Weights of a small transformer language model: no biases in attention or MLP, a variant of Adam for these matrices.
Each number is 500 + 50 x the weight over its row's rms, rounded and kept within 0 to 999. Layers, rows and columns count from 0. Numbers have three digits each. The size before them is the row's rms in percent of the matrix's.

# up: layer 11 MLP up, 320x128, rms 0.118, rows 153-187, columns 0-127
# down: layer 11 MLP down (transposed), 320x128, rms 0.117, rows 153-187, columns 0-127
# gate: layer 11 MLP gate, 320x128, rms 0.125, rows 154-188, columns 0-127
up153 092:535402537520506462538442481504458518528594472476530452458503562478457478509572512555483367433542603566456500365456515568512432536547473481567471514485523437534488501405499531566473610563525509481575487537509551534456567556454583546460382534517528484482599465441513527470494445456444434534576570447572452433485492485465477458478538456445434554433491526543573489513459492509575466524556
down153 095:486387496545415567515563402531541505449517544453557530458504529492549487460483484517446507586385471463405732512541441485587460455518536452519558448491461542521476486512559505522499439412404515486421565404486516490498515487561480472526549482419488536561423476488568475501551510538510509468501513444411502524503583490544553507452531522506501449531442450510481497441553463524490589502464
gate154 108:386510550530487492453490474468505540566476473458464493538522623493484518503571466530367462562493497504409423477399495448350482522493490490443537570472548590558448527528469447452506370514469438488497598550528509555525547526437468537550515448510553469385549485509449517467451544478525474477485531488533427551527460440560522506414451448527500463436458500552456573562548541511472599497452
up154 102:561530484460548425520518435512540449413529503424569511523415447496512529428587476490454507397405468411432494423535489553592446485572535540471541495474425510544504380505465529551517588564501484481424528548519487485527426436533470500499458517472405457520531454538516503499453415491565513548472483450434433457450418493526457522575556539484495543534584453430488545352549485485480541560527
down154 103:486508508521455520535480447581486503554499566480544501475591498504591446472502356515442516553478576415476495593520573521471560532559517433568478494410558457480456618485430443440505533388549502526541540510490464424454534488497443515531503425592516524495503448515573459537537553473592468506552515479538464530447498533418462503405551509542594508546473533570540471561500524359470563530489
gate155 102:496594487476514488592587365467485614552490411562429535563522479458441396399570474484505451604462495595488478540464603471534509575470497561543528468555503476507530497482465507469479373547510473452494461560472491554551499506598518428498524450478541488521525499405538478512477470484533450511474541520491566508451434572477447388475442516557547475487548519546417525546494452558554543489505
up155 100:455500495462463551530539519556535515541501516503482584433540538468518515513551436402406520509426489503513475450525586462495509520439584466417531490539525491575445529447415475422569507496425483613479441570542537445500463548418466484542527524462570512420453445573545548412541487422508434608589480438507424506435502535538499541530625452557474494488438562561455501471542533478519433550420
down155 099:490427422537454532571496439583516541454445580494457482530462527542505410485548443567591489525480451432398599483642468476460529471396462565457473530469476424551564508481520468553525494498524505564505529567482528482529482537514515420500569390581555518443513551476618445566618583474516485534514476429480567567520471533552515512546486556488535467513503495541462438530545566520478529466444
gate156 094:475471558537586511450583487585439486565516486458527489436501475549463421540502462463455491545624505575461528481575589525391493500367420411552478517525531554592475464470515468430487544536547494533501513475462535544517511571438510645467514482452488558526466502521529577510492560549479525516488464386489548539488473504469489425458549393442536570540549544479478501535418524528601530522545
up156 099:468517526550485467558456493483567448589455491569552540510526546392489508448483489455589513474477475411531468567547503518481491584463489516455540461527502486486516487517359549538496534397484483471395461439567445500523380470522628418530408542492450516547444562536553569497550524372492533531548460462458515428514429461516588545569460552459431429490463510552532512567498510519469493441483
down156 105:536434471485554524470448514510454525452488566540465458488515426538325536529503470588421498431476505495517395508391406536471485518486452442551639418561549487560479489547517458436488482444522375560540583459463467509481561453549545522502500567388566456495454531555488446531554549576459498484529497511437531417449493508492459462513512483484393516552537541539498506519505440491495524507578
gate157 099:422462544504409515572502465492581630521480487522522557457499537410463546479451508438527453548502598392569465500491446554446533511435481493522477526476579505583526558488436485487506520484505516589478518437511524551545350485522522472600525407461539498483506513586470544541565443488453520475533430459483511439571466430516527456491485457461581445480604472501479447548434490529635461471447
up157 102:544376524439415491538579455474428535529446510451502466505441439468500468361518561484415480541474499513420515546465553422461520450579519568603550476470483524486476518497588572499529472469507447530352495477498448451486534497447449541513500493473603456498534559465465452567500520484496491553565480398497622533561486512507480588504553531566523556488509421442595458487429521455448487501479
down157 098:462539515615509588440540482563508482475492544466390474516369484390561560531505493544478428503475470582514403492523454581526485464537523447552558538511481484508502542417525497550505539526466447437490527552482501473536534528467518469414438539429490430459503533429433540524512448580549645499421485562545470443429529474561529541410435529559512435538455489467436476578492607506522491495533
gate158 091:575569467506570491471530529427623558498401483430479519451486508513441454500455543444595507560518460566554460532458504466565521562433403416505432483532495455472471597508481528393478462558495495540502494562413539508486499581491488387427478568481517557419485458549489578480516520388475399432466461462535505439412548441562481484508454549505481469487522541564437589467489517506462520541480
up158 094:588534581525474543529437497502458571472510453467556447537491527505557489496450496447430508488514498470453524437449562516479528457514506537415462477413492532442537593548489475519380560579492468458465545603536475480464497481486494451512400408536529471515459536371532472529465524605567437598516510588521537428477529592490548497545558462488566504519468449497509594613572534499434604519476
down158 094:484484418487533478542519457472526488523524540535424498454499532477437455459500510455555487552489510465470315564550573457556545531485530445528481579501462479532463485496539615466523514491502415369559513514583452567552500511534483473470514495457512455511540585502546485473553364480501545497477513459489540444533526505555389443553568421486491533545424516496496455508353484499624445526424
gate159 100:507510488570652543466534405433491510511554497509486539554473610436450490477565453511487453625537425530576484472613436472437546447495466495592475603536522553577485549440528546482572464452499490516499523499564457507482565428460602542473519493498504426482552586452507535558503534458568513495442555422479474487514588509530524467418451581556446530517422478485472531472508490579512532514567
up159 101:618476509461538483467583509527486573493549509566490434515476531480521498494406510546520497541580506542508521491480503439556497433541573526520532523475479467560461563554601491470486553433502518398600568539465485527480517498565491476362589511459580463434401437427452405566541474499560516470482488500542533489482455447463486435409469535540494487450497573506462493597572361486481410541502
down159 102:541560485457422477551530600569505531513495494559505455622435450551521498457472565483509527508482409517542389557427501541561556426468448523462521540580434438507591364524459467506482495503560448472544497538470458502474556499458504413477497414569488476594596496518512536485419520493412548514517498584580540437480398459412491482587542521492480516516536519443448499479534564502515451490421
gate160 118:482480478493571486486521444482647567503472510481506597471461468489468467436480504559497506451443442497466354488496518475503508474522512484506565504560489469578523603504503572365570549525449479533434538513541501548477439424457505433573546425527496552480474495505488460508577407482533476524558562566482486567422580618600509504459509409599536518498546452482478546426521523477470601484500
up160 108:430496523457538540568570449616484560521517520567399501442556502546494494448550519516484470512537475452471499553470477522359521619442517493559452503469515541548477481473462450494444471546418457517585464592518466401493631516528488555500385522463536445507523515467529510439530514439529477424572479424556496492546415466511435466507426523479366461560487459441470493480473536569488480511417
down160 102:439452686519449435471502477457438461467460610565522549545565443472424576457446499571530397524419501494528471489491450529479523560460509528486493544493479663461474611503473539510572462456414431509497505493499490488488507491536433515513482553451494506430532514525494545530550508489494487527573428463463456561533472500488572575486504616475548480576577492572530510485502480456589487406477
gate161 110:435407529525504484431518476519477461412526540418502464484454547531482438564538539526470421599449447441460448484495506529571519488479542531538478533482547453511557506500546468524574469504574415522533523530486475486588492459596541507561469433553502391551426454512501512437467495626476482507538467520426606460478498495477542396497429496499475503418558532579493462539505525525533439512301
up161 102:422425522449529597502525483537438525515457594445549459537441534527532494512511497471437410503443509564519517564517576495520433510416534558474541561453492427553531468544472524506559482538451471574571540534345564407488547618545478510444532484570542391517463468567464508375580481416509478551504517492566526501488525573560548526498468554425556509470448532574484495538460492484570532499507
down161 100:369524495535465518388516517525369412491410532562533466390636499423566551483513482520451506482514536479442578483459533544548455444468478433492544522538461511583414509497457509498507537470487573521571522483527493507499468489495523528540468513505551554455510468491462577547583400531520468519486588532451458573474421512498583509561476413515471370436424459517487523560471482466453569521481
gate162 088:441457566437487529421469533449520466473550417401379519569491530507503556471445531543439383482482537519498430446580559501433519536538501491512462394490431578487502582488465468519594496484439493527471503466397528607450498542549494433531434527532516475532461429628454500399548477490540504495497488465482515495488525499528439494589483465514536473516552531518483426597428532489617550458445
up162 091:465401426530465588412540461460420415539463433467455521486513521512563476468539434602526471480548540494471535471446471396544573467496557538423442441500458488488525526488552419577484556566483631508506546488563544466420523515553544534464358474455505437515504519522438564446512460536505425428492501484536419517436509454478431432570541516448500440510493515468468475454406449469480572458546
down162 093:645517565520485482488440553532492489497402615445559475528533472457634519479443440517476492469486600486549542444447537514550510502520508447468545470481514546464517432557500476490404428517519492468499470541559405446483498427527484448427535423435571540507429407448460460542526585567465481511504488401567488504527441454515476424518440453475396454564431461482527506425537428486508533433485
gate163 105:425440423545523574525506461447552473451470537431510456466462455519453518520376549489545456499536450537556410387536443441458523526585438478456533609497560533517438544417483492482498540504551503459500453418501581562521465550455571486577460480532532517545538423537483504386551549560512484492577509519482568474561551472437474425484433528507426543540491509475516553534392580394496523558487
up163 100:412491462521498480548602489501523528460512535463556444500508441416473464503514462429608463477414574471498508517562458545471545585490455463557387466453414494544471497507470593442478496578501566393437528533463447571600543542547523530491485424511507580519478430479436519436558571347512444473535529506434479453466509498470544453466492408503476553560583530443524469450440450474528512521530
down163 101:539477489553585608485465543479522503496480555468409533433483553432644457521447458457523454456527476453503659562464516488451434415443495480561459421479577477483539412410459421546505518507525509484514470528460429492542511475458486496479538414544469468461503536454398478564501513473544544473496458450488476481553450526489362501479580433512496457613492519502439461464579453515530447448541
gate164 088:562524513556467517515594487465475594505580459487439559599541527477499421431467441531422498488544420459516435467504538469504557470524557516484454494539344534578460442377456519511496453595458442594455541601590581531522480557481495544414456456541431487453452493469500508497500535550469473497477538533527458484430508493475545500549597457418504545484424497414425507536559475460541541500475
up164 094:466469480436454595527477543449496522496591521416475517505540549523513570555455551549438519461485563475513496532479541498467484489561605511515523482507519504508571539510472468522554524391520482632544457369487550562453528586535451548534532542511447509490500522500397608557623555520543466537527481465553411544501438583414445517466549520506494497478490414520469462370467514506445581573467
down164 096:521455499555453600472587543515574419491427522478507460439552455458475417550492602464497417425381534454497580535475376491516421399470560500485538479550543582564537466430453520562522505462486461531473461481541537517535436573401507448445551458505500482512482536550585425569584513480513477487529466465539480476475527432404471536468542540489478522462551464595524518605523553454467502492532
gate165 099:503493506557498534397503429503479473508475423516475554471378454528401448520475533502449454518576519493468405446464583536499473571472427500614458531481468546481476542552536514571508519480473486481549432443431451523461585528466501507511568498533519471516492519573529582622518554574451525444549497411447396573513479378426450484544523444469519565548537511455484413468420538467528445516431
up165 103:497460473367536538492426505562448489540546617497474588493507450562483491544500527564514523419476517491500454481523471584468489544681435457482625555434535461486495460507577473484535523499476487481485421404494504651440478523516487558524503528493487574395490483545476395464511589477559450441509519472464540528497437540448508486466523515517571547530540495504474593469511536450421546477509
down165 104:481548454486536533510436533531543397479463513564494533519577530447498479461511503491448493473449559391462464521611509527509520506463494523453660507485504386401490578446562485443473524576469534550471469511482488463448572421463502490409501496437414377482539488442471497552418433504525454417524548577533527472490489535445473545549470563516493470513547503524532512455586592573494507607425
gate166 109:421465490494486536492442368483458542502438408520430470493527480470408572427549572492477440496549523588505471453563514503499503599450513511523498525544536566587578564482579478444564499501457558435548485531497511537556525507462550451390483508539461527504513562541454417433443557512506532471545513570490495479485461458494396513542501580560572500444500479454524405375578595550561527553514
up166 105:447421553511559541550519423480497520562589473560483487509466521425512477481549398517577527508401599544487490516380458505504521513528546503430534581564405454481502434498476433524444483526488515500411559486508545536478478531467567537592444430499483496482460487451362537388518360542472451496450500400456512475415591454538540486512494483522509507533533442537463576509549532516524517430489
down166 097:473418491523529575499481548474511421458538450505523506528517429587502477450552493595460479498528568490529360529503418452576610524475508494470441505530495487442519452512489405493452506515499586512373506578509479490559525511574573521452426554425642415514413493485387505429517455487551464419473511519464583392434489497573476538466504557491495558541504528486531481472554495464493517545515
gate167 102:543572591607390461425446556555464565477509464528548507487488528544487538582580524484468510541557466534480465395533522476491523533455484499543536536458486514529436503476442481557557559479442604541464477392518543472460533526525489444504528519572465490535461452626514465523441466491597355502499468515533552573454515520492436542504433467522497493494514619501457447433459506547592575601509
up167 098:462493472550495585466550586461497509538500464491442494501547443483454525451465486592496585517440602455517496453508489476557604515452462506523534500455407462481542514546570505471448571515376522609507532383538529430492549506392636441560537484537429533514533521555529516544497526482555499542611524464512532456471530531397462533459454525461522503525502524521455578530578571572602505475457
down167 097:488477527448476440588492437487548532477589557563489507433506510529480524492508469450538417558470517473532658490438603529450469462488505491449525489525536464574474375543560372526501429480492507458530464539458539470489494596518434488496545476461400480543532639457519561504562471551477542467541485489563464573566559529523507457520541421511479528432565467546473461543564549476483423617501
gate168 098:566506513541557446492522460401501508491578469506589602498417473504462422486505510467556451513602488556452477528521546463464587546537430549545455561432529532468551490493483464550462496416580423447480531449451548509540538440418587456532422510514537457434512598553456562458553465511583467418445532571450442461456532457492455430514422454579455625481489492551574474467466490549483501524507
up168 096:485397496548443480503550489508395518505461478503489472516558582489505506528561568476555482465547542436467496510445582561504470617506626473477475472463563589469550495366478539544495524493429524547585486488466485402539573477430530468542479612499462412498588569567445467423475471445484451515449461492508460483486435566501519493419405469537463609516543489552553463567497476511517512570466
down168 096:437465564523442491518524478536441500586494428458413653447471478514517492475537591591485523544549578472586431470494490449504546558430476465455441560482523460502493631488482483564418448497435553487408538455416568491564524478525482465549420490545432490483453459566573464524526515418493478488450489413454436559452546490439528514448499502526441457450513459532554544476456430456593488503434
gate169 099:507476589424445512437486464523630522372505475500479531484429530534503495535468551554411367492544511522503397471604539588510449515501545513468547526534480536491493478475422469433482563458544470539554512454452572486480529465405485442524538489556534499526471509514447421513511558558550577509508516520490503521453578574532429527488468514622453599530540455532467453518521624454558544583486
up169 103:512526494490495525482533486638554509463435506513504462507466518518550498424452552495498521437495520483528523493507466578549489550527456476522459571430539402512504395521512433459521598546607509483471526489463535428495459448500400469411497490503590630506526487531473418433511494563529498499437632407541543428514507541441547535524472514545419497503597465497613466513512482457649475483516
down169 095:533560506450459580480436456552497436434546590526532547491561484453698537505533574502499547468460526464531514447520526538483399457513454473487466530531539497467572481502395413488424529588609610445482527483436524455486450500564450452520557472502493515563457398461536496465567538489527540536474509458574546443488502454436575485406509511503514532466499511439569422534448499464428513550478
gate170 091:454547566513412495508382581463460484477596467464578395477483575468518534599520498522484472497585478540504476489542444520461442574505523570638413441521561452506507466467546473583469598502403547481428433447480543482523460476448423503541475553519487442487533436530438461533538589556550506527473573558474499457513553500527529466493469558421410532422528484496509447583491540487477426533514
up170 093:439532530484428420468421667434480474506528479462454499515476577484493482468534557502587429563562489391523488524479473548428516590405547519525458495453466475520514591496504560524521625558509541474459452521499417492515453494472540483488537585544487534595637498507577507412486519509477521478546475607553499521568558520448504457487472489413460528563552421521478487460451473545554545477470
down170 088:479495590585473520492548431492437543451471479557526519439561433502496508442499536492500509511511527430559544462536644472534584431439490472538590549477517371524491457449553490454452519539485450472383544581617590460517490488539513454548487471517569527496382468504464566567494592473396512519501508433568469543535503446460530491445565497559551500466487555469539481462560483473452600511550
gate171 106:456573484518456482470480494576385510516545474466470550552454578573448465486571533542478486459556516553562422425446471479463495576517364438547573571480484552462483548486541598507506586478542587510517535469506578472521527480472523524464517474576474460446533354453481561517458505502523472382534503539496478471471455410417459494477532477552553496491573511483413562564462564578573509554545
up171 101:504544518502491552490592570481485602486536529529542491568557675417502563473577509525526452457586521564509482462537487469514574521516503476584433504511477518469522500576520468442507491541464553526445514525525575405421467428455476542457528400557404479459576467479512592430481594540566548432545511452561567403525472488510580519550462512479461564570513483494529566540525439486549440483495
down171 100:549494429455475480494571444556451528451484445501522518570489577479649492462539461517537559494492519525574555447464461530632488514607481480486502489478527501485542542535478555523524530466488552487430432497536454372506546493518536450567571495572425560488532560572509503478503483502481530571456470441530620502498537365429518521484604360452487567468550442520445585456503510468523519513505
gate172 098:400590492466416479463479453458503465505506440492515607619472436561466524569512488486486473548645475402516444421508489494503462529504486507464502566531422543534408446539565458451478637480503407460529509488426537525514538546518486450582522466504535521520609539501547497479418495606558458516477478474442497547507499508465388485445418543454555525477546522455578463501531584473495514524467
up172 098:393535478557523598544492533464484515594492526451569497526515500376487499472470517564531458533538549438529490510463522510511423603461548511535519524507435488565471503507446478520506534498576684497571531596459510537497549414516532463613481480467583492488560507530456502537573547460473457495547455527519461453451468535555430501478541464547402481487550520442617477500463525410574553406519
down172 100:503553503477524585518553525535517494494430561533505609420475553460585501562598484530451523488538556497571480524441535500452533573491475563585516443511418491508492487391483543385524469513501620488478500510547449538464529490482491450513566441443462472474506534562497442467584480508534539415499398495473529551467436502544557590559536484558479471444544410495421491438531447614469428584578
gate173 108:534538527439510533484439452550481471484488533468514524525438471597466513456507543587534462482580459593502463476548503424539531549499415400466603457508501495502442502472570463494501530530499448632479520505439464601485509516470515438443541411467584466491556502507559426502527425538584486461564410576491494518505408492459408595553430536464512477469553454454577448453550407449585497558511
up173 104:491490472599580464521457489540444474676491461462459490538536520488484464522432483533530506506612434524426486518508498438512523531446512458525451581454517535542533578563520445549507407522397412492473397429486517475464494490498534387511479479489488524535579523525482462523531413441496473532407435423466447542415560511485437464468439521410457511495528512405499502495457362535500439523515
down173 104:589470494510505559501524409519528488511479515487379401500519528490572500523428538505502469541490490507409431466515418506457556495511540465587454541502554653472540590466498606430448424456582529513469595463499432418418465553499517462530475563430445519505495401514493552487472574445438465484504490523483488451408502506448533576490601560435506497531421494526563576535563487481454515510529
gate174 094:572590501439499461430471438471500435609563450474466586521472484611479494616559508521483503488469456479591430488479615506460507490488512460578536529492508539442500507535502537418502654490440514470386519506506508561542481466493430532516467506541573511440533485491590482550436506449567476544554382505507593554462545501474444585429506500513488469496519486525479521413589483557536534519566
up174 097:477464475492523540563493474474432564454444495561396521533464472505517516396478524515571459525602429506555456462432509471485441442556538448541521493559486538552564523465500523419435505489487479460446533486516576512502573401518500422496514566610559445595448493599516448487501510544490470480512454553427509490479416411411534486519421628572522547478456550494439497616561482539499506564428
down174 101:571550419504558466466510504483514595512504518556413553505575478463547501493572535503595510550391462417459627532533502509502459523466485472551499562494443438532390481457463482469589582527506414509532568417536525478493484471541584529521442514532508481484575476531590446526515511470521490581642456421512486546535463541503407617509519478521582517508473505512455495426476518484528477459386
gate175 104:438518553537461543547507468476493549494492408484447545514489539517459525431500537560561425359496547532598461515459420492392630520457411440468571481500516480509548536512526428483509541495556421500455549466493478549556426474579478494472501469621485506530504446492509590356576460475472472432523544473486577489433528414492404528478453568486520491457567470452447514526515551456548553508497
up175 102:486508522590564439475567523436489456488428522484583442488462546445535499551468492505551503496481437488501564512516412487393500575573461494471485520463504612530514527526520452438515445530587484546519595533488556502513544454471553505544456501580486487480502476338430422515554522561521446533468513492468522456544560541500569467468498438501443479575468551554676523545485563517519400404555
down175 104:515495458516468522495469407540601420492454466471540471472550443478547387519549511448526372478514471494576439447503451579496548396507471414490521447508469426535419459515493424419500591549530496490532550471500581478455547472516493474413551443405474491443471563441494547553535610500555466426458500503530497524520606509507498458479486565441532411429526527539574446472582495572474557507544
gate176 102:503493571527501449493503472520581500569533359523432466517495487631468500404468458576484434505567483418505472580510553612513446513498493550486466509473453575489566454444534438502422457479458466463442502491493507540486396433417419514459549625554541452513565412570479517543498548493544489557552493505493499515512549481636493555514535478522457520469492491499563503492478580599482566459572
up176 101:506492445581435480499437510540474493541517509541498494451491500474518446566401524502512520537516413493496473476492503504527570566518456469532493598428503404413486483481499484499455516608504397528496527445414489529472507495554444473581562509620570504453506424484440590499530488453394433493536405522526381545474580540520496499442479462467455458515589534517604567451502569430570408428489
down176 102:482470508585394505457571483518519491504538560502537539551452586472582382462585410501441498420509452540453618452484463456521557448601483437481495434494529436472510553495606464519497447534515376508508517534559433502537426491522421555465543558442514542505463465506413503438495491505553467401516527516466481394566606419506478555485498504458480460473418483526470517498539507602500502492495
gate177 104:472615560507533427474569505498515580415482483477579512553464506530442503537409492375517402597466533461451436455460464533551583498467519482478551579534468507556503421435434528442404531509469465521468480527528538476545514432539486529528485359521543500614568506590506561511414525418451467498518495445455534477503401510504547467547547482563510524533445514466534434533527553538492420443485
up177 102:468417553600520503520588547489503549430520430419499536452422546528507557466467428448516509500539631473427493485466546486457419538530490442492481481474450506440562440470460468509504567555520521494515402463512435526474456495551540596610519464499524538447544468483561552574516474439571520531536491449568395513524584580513478496628528534467517428547563452572523497442441431449437488449534
down177 100:473444479473589526484387450377521471388466532497467440452537527489602512560537498535526554524531470537403573525533532520507551600539488529459388468453464482451466505508494476551493595502457607551607538467474515503536483453444579516490577565438526467472562485412489386496491470476559535507507492488480513538490530560574448538510591510574470421553517468518589433452452482554503498557480
gate178 097:443599535569547496487411537466567529425520520622458521407483443499470644482469523451532570450550469453524457498492515511501516530474464544527565515508574513526538513517472546548519478474486456493500434471326508587527560517424522552473405482591453439491441550581522569469449544510424540405433522506480519534558445444489537438541502440512531441485532444488484465473530502575463411459484
up178 101:507482458528443522538571507555553507539478439551389554477481493422487479541466553578541500464476523372480464519436529476520473505565468512562543441472442540422558486541535457543568627542576508389380488484462370498500545468495559522453472525495496462548471494539478492567367532463513425498605450487467460507469517521525469541516437509558491450516552504577445474469586495553546564512407
down178 100:592549490500446514458486528484484489461425522502514559540517485409403518412433557486438449543462473555513534540552536457510458562484452477525548541517507557513504392453486602491474610480530526495483457488484442439512576459726575479494529514539470496523524510505538531553562506514538517517554617448602539487581455437500560472504488544522511458454531528475555372451473563483544491499503
gate179 098:377533547529445484470528460479421546559516417555492542462458477431443400494492509440544467413536551525429437468517508446498503550510453405530408437486487531465477477500523503516532495492507483518492507409445577558517553516522607557505455494516513506537482485517520553479467444485470454406473527314493470500563586464442526386467454530547477590545503474449507515471491642529418491534457
up179 098:509475529528529479401438461610499431436500457533542460539465502485464495541479540569470498500442500468493473488530539601550586594512412570486537497560541503403501399493503480538555468392454466514533600443501491475528540563516452576427594519481519494518537484539479510532460463570489534444540567487512575543433423459387540402422450577478521541535590512493595515548498507579447493552468
down179 095:543472552486478561497541411459542569546462456506579461479517528514531515505448594430525547459510558461524547598643587502603528439446532462492462525464483468507484532502525505507596451397470496404475453549487519370528499511467468444484445549502481579519487532480625449496476528561520459371476553497519533445475498499501589497505475560547446506490461476485544496456552561514457610568414
gate180 099:582574523422509551525405487460543540471491531428500611468459563449448542526493523527475479535437535573514464551461439518475489494517516507498568468594457580500507469544456490578528480534465492559448481515466510594444454466534656425498523516632459461453520423524524504554453492470536455559483479490477382470471531510432502536495425450537485386500458536440613451486509509602464509485412
up180 096:482548499523504355462517595481549549512547347571514444522415536536508459476522469462462517482552439553496489564496590470438415490486542556470502489492470493472497540519430482435519463439472460454477496561485416498428461518553438464548428498475428545494544569488553629533533525523423585510467413508481569481530488436565572514451520424462533554521531451491432606542469542475465554583542
down180 097:484495514428567462546465494527476509479449536486466563440539476480418473467471533555504308476464469397479334484496513492534461496536493506445531618468478506482479457417508488574447556453539511531580455435447471519476445476455526473516485495504515395517489455525514603545414480477518477554490386512494472438459554618527502491524561444542484427471519576492454479518464542558542404457524
gate181 108:509546511468555450490509481438462525543477428518478418581520547590453506570500503462421433501574429593429452423537483514428575491548474474462615545528499525449427526462562584471523559576486454571592539549445468497531548385485510517532522468533464511423426503525402417459467496510524534495483490429511441494486516460537437567421422528503602533460416541474557471436485472436499520560462
up181 110:371514555603445472497552507534551542551432465541633530529452481475517516530478539488455491463431545506525546553520469588542405425541560541523452445439541509541538414390398506516478479458513484514442451558594492393421526341475488504446499485473499524478472604487527530562510466484521584556491481519456522514508385559528501519558514499482467487432576506497444481491497494484491459446552
down181 107:514542473495506519460543438533561615436509505535545443510455482491308537523451491516521472483459503452516526484422490511524505496432582512460519440486456482506422522499434481502585441484515546401431537464570533474549482448502475551459445485479541487425503407387536510570519501538475555419479402414514442535495591536559498420499474587499560559522538492581507513527480443532567629518475
gate182 088:516539496483396450500531571504453497423503546440510620544454498499512580577452495456474520529462430550535490421534503417530485533480555621552449398514476492489486449497487393587552566445476448514468584460498556576438530484424468587524535498543448481501499527567417451535580552492525560460395542521541401405524529488516504450461537535527450562576474413546442493445454512505488494470484
up182 089:543405477503554461428471472461540541621531429534457489495518467480461495594411571463552493601493586470448488559537567490444442476495434575459473539490507495475431555597526463541539512490548449382553500494601509519573506500547502543547541361449472433553563526438527485468564548554474571480495515396468499441517517603418497513497555474459543581518485533488551493472556496518546442534495
down182 091:524519541422524567468541624451505598477517573469511529545521480500440534489578477526513475377496458543592478479535536443566461431578465437464537443459493384575522568525451452560522521496472386532484504493492494455542485446449564505488590479521453533480444418482543489561491473463427495471553484450497456491418477515525529496580459406478564470359471543583406470500446466471476481475563
gate183 095:419449487506530505543618414573509528446476483554479488451496438411455533405500548540559434470545513463576519554502472492493537591553474549514483455550582460633491540570422459594568514503583477490462527469436503519462530437564570465544504539508521601529506557501554521530459503430543484456514489394507457449523519547470452610509469445540541473555496554468484541596625501476527462453501
up183 095:461499503424485428424546597492622521475489460624538447431544478560548611472484411501513517484463530447445506533541453467492453487489569518507408443472488458542535584486499482504487365427413512459528463480539563490469564561498504560534428453483510535571423463502424406563501519544503530509503541537466509472498406509516528520573487560556520449494583494607426538493563462475544526475586
down183 096:513445509518493462545512500510494529618603460623378507484520513458460494466494560511557552441528462453489475460542538542453497594567463557411527561527497420507430422415579521594512528511432490435516450452438525517487591486536557557448469516493453394574506527483596566471480426487500519534468390502574508533565591481518537499484544495484436544433569547453536453473437523520511453509458
gate184 116:412547502437551446472436424534564576394401432541438594559554557523438452467516499566482459504509401479534431415521481511461501431521509499473481487481429466494467576373560454513560468439558512560404536569485541499535477540502496534516580397549481476515575469534544445443501487485470486446513440539469510530524411529513495501423409482514612508542463518517415512509494501446490561438449
up184 112:565521492512606457440466448451554503502421488537438544527525431574454442528499464608565468561586376508413478447508508389461483478577461531468510421504472507515463569485495452489588526448488570508470488463475528627488536461476569506492496445519437536549492481536562414450465445463483550486521463577411495541476434489464493534574441466526541475445603499515551526479547587445498552413439
down184 105:477529506465480465476436527459546547430472456460466531460454450554673537519579447469533533538463554385511382564528493529514518467513565468414530492546550529487467524565506459520586464476475459579516484562570463505467503496522595573487546472482484431537491538495540457435573557482568468499523573463483419557503442464464469439525429417487497550505538485569522407484391440501537494423611
gate185 089:444504527509424493463527447479492519507539497495428461437455540467534498443603520481513476450499480567469474409504497581473459489495563486453460538555460504567593602446505494499564442446398503429508447521401467474468418452534407627565517571496431470422539490560405532438597558512589496470512479510475555474482477391557433540430511523534466522427507459452448516523460510418493572550502
up185 090:468421477489467464515365551509591529519463476388479511543634476491485463486434509512459544508460498548343491497499502587419437530534545525466489622518437526604495500458553435448533493512494497500537548595444592540509503423539419519493418446547513429471452563513449514423514494477515537464482493441427502556539464557545453473554498486514507575455458448451463494526549466481537546596481
down185 089:450508551447442505558458497473384460520540445541533427411528445450535503500402513538512598423558555437553563471402490525503429377519553533582489438559600585541513501489505543510451582483404534517487478507495523455449476539454460600503526549534484501498489524457518540496450589447535561589488565489481433460470487495405522516573486567545435420493448504530530426486517519505512401459525
gate186 097:442507454531532583603452525607528523516517458469538483593516472453473513569505568557543509488557400464478496553500546388384500446479514457509501510464457521504500484444436530557559544490485402585476518640495523601485514453513586578644481494534602454479499458524491495511489483476503552427547523542581434558508530519514564499521576444530530481588509501572556542462509520448467548478523
up186 096:553473491525495401461404493526517484500572541539586563495516474475508510496473480482433503507450599487448517487536445448537527554563497497507460477577417462458433513482597579491456493444581519495478540475526559491556411479424584577462489494501457474495497481644417498538493601476505508478583452561411565405539443427469554425545508518579563548571530483460546477553476435529487460405565
down186 096:449412472547574558551483449472489546570562472516472508459500501545360443454477582484514563452521468645419454501502445562499509463459572451527510432428417407509566589453522477474478478519457519421477496508437497464471394565460524479487423574569561530548568494521554511534545543463487531499507575458505537638496476556484545494477566506429552547573467487483510472513502547484515490545401
gate187 108:445484561465548504515427478453542524345445427496566469550500531452451540424512505484528461475488421539557444572485547477443484525439507422516463489557533548536559440516497561504556389447485459624470529525473567465600502406538444482446459500586449496539506548568442380520526497527468561482367596476535494520557496532502539450450495489489545542471504461454441459449420519530555546480498
up187 097:442537552596479500481483494505475499396500509517546483432466327468497453410566601516564541517602428506641508562534454500524479499475434451523484474514500566454427501529422516399498484523499501511393520535500527475593478462449524502561448456455418467504516575515542495492529417493512512505506575459505529540579513419520537438541521417490516569429515478415544474461470517468558534417456
down187 094:394433494520521521493587473415555437551503490514547569480498511490616511425493496596417524453459510525453601426429514489482499568469587492540462426536565491590530507453565506495563446561407503553462483513484502446461443581415496536488497544447514424506549477406516581473555432559548499592439521502471533591479460523533578589522551564542561448417453519545517477481495488554488497508514
gate188 102:480546427536525473531462447504446461448497516426432555528420462482434530436508512556489434518528534615473441500493418459498526507592486418457506555548483542549537421412555534428551553438496459527489578484416507480448567479457436479481468497538522482410515471442549552479554488515600519473522430451377449511461474450477427530506552491600499465476454470376466379503537540556546474546436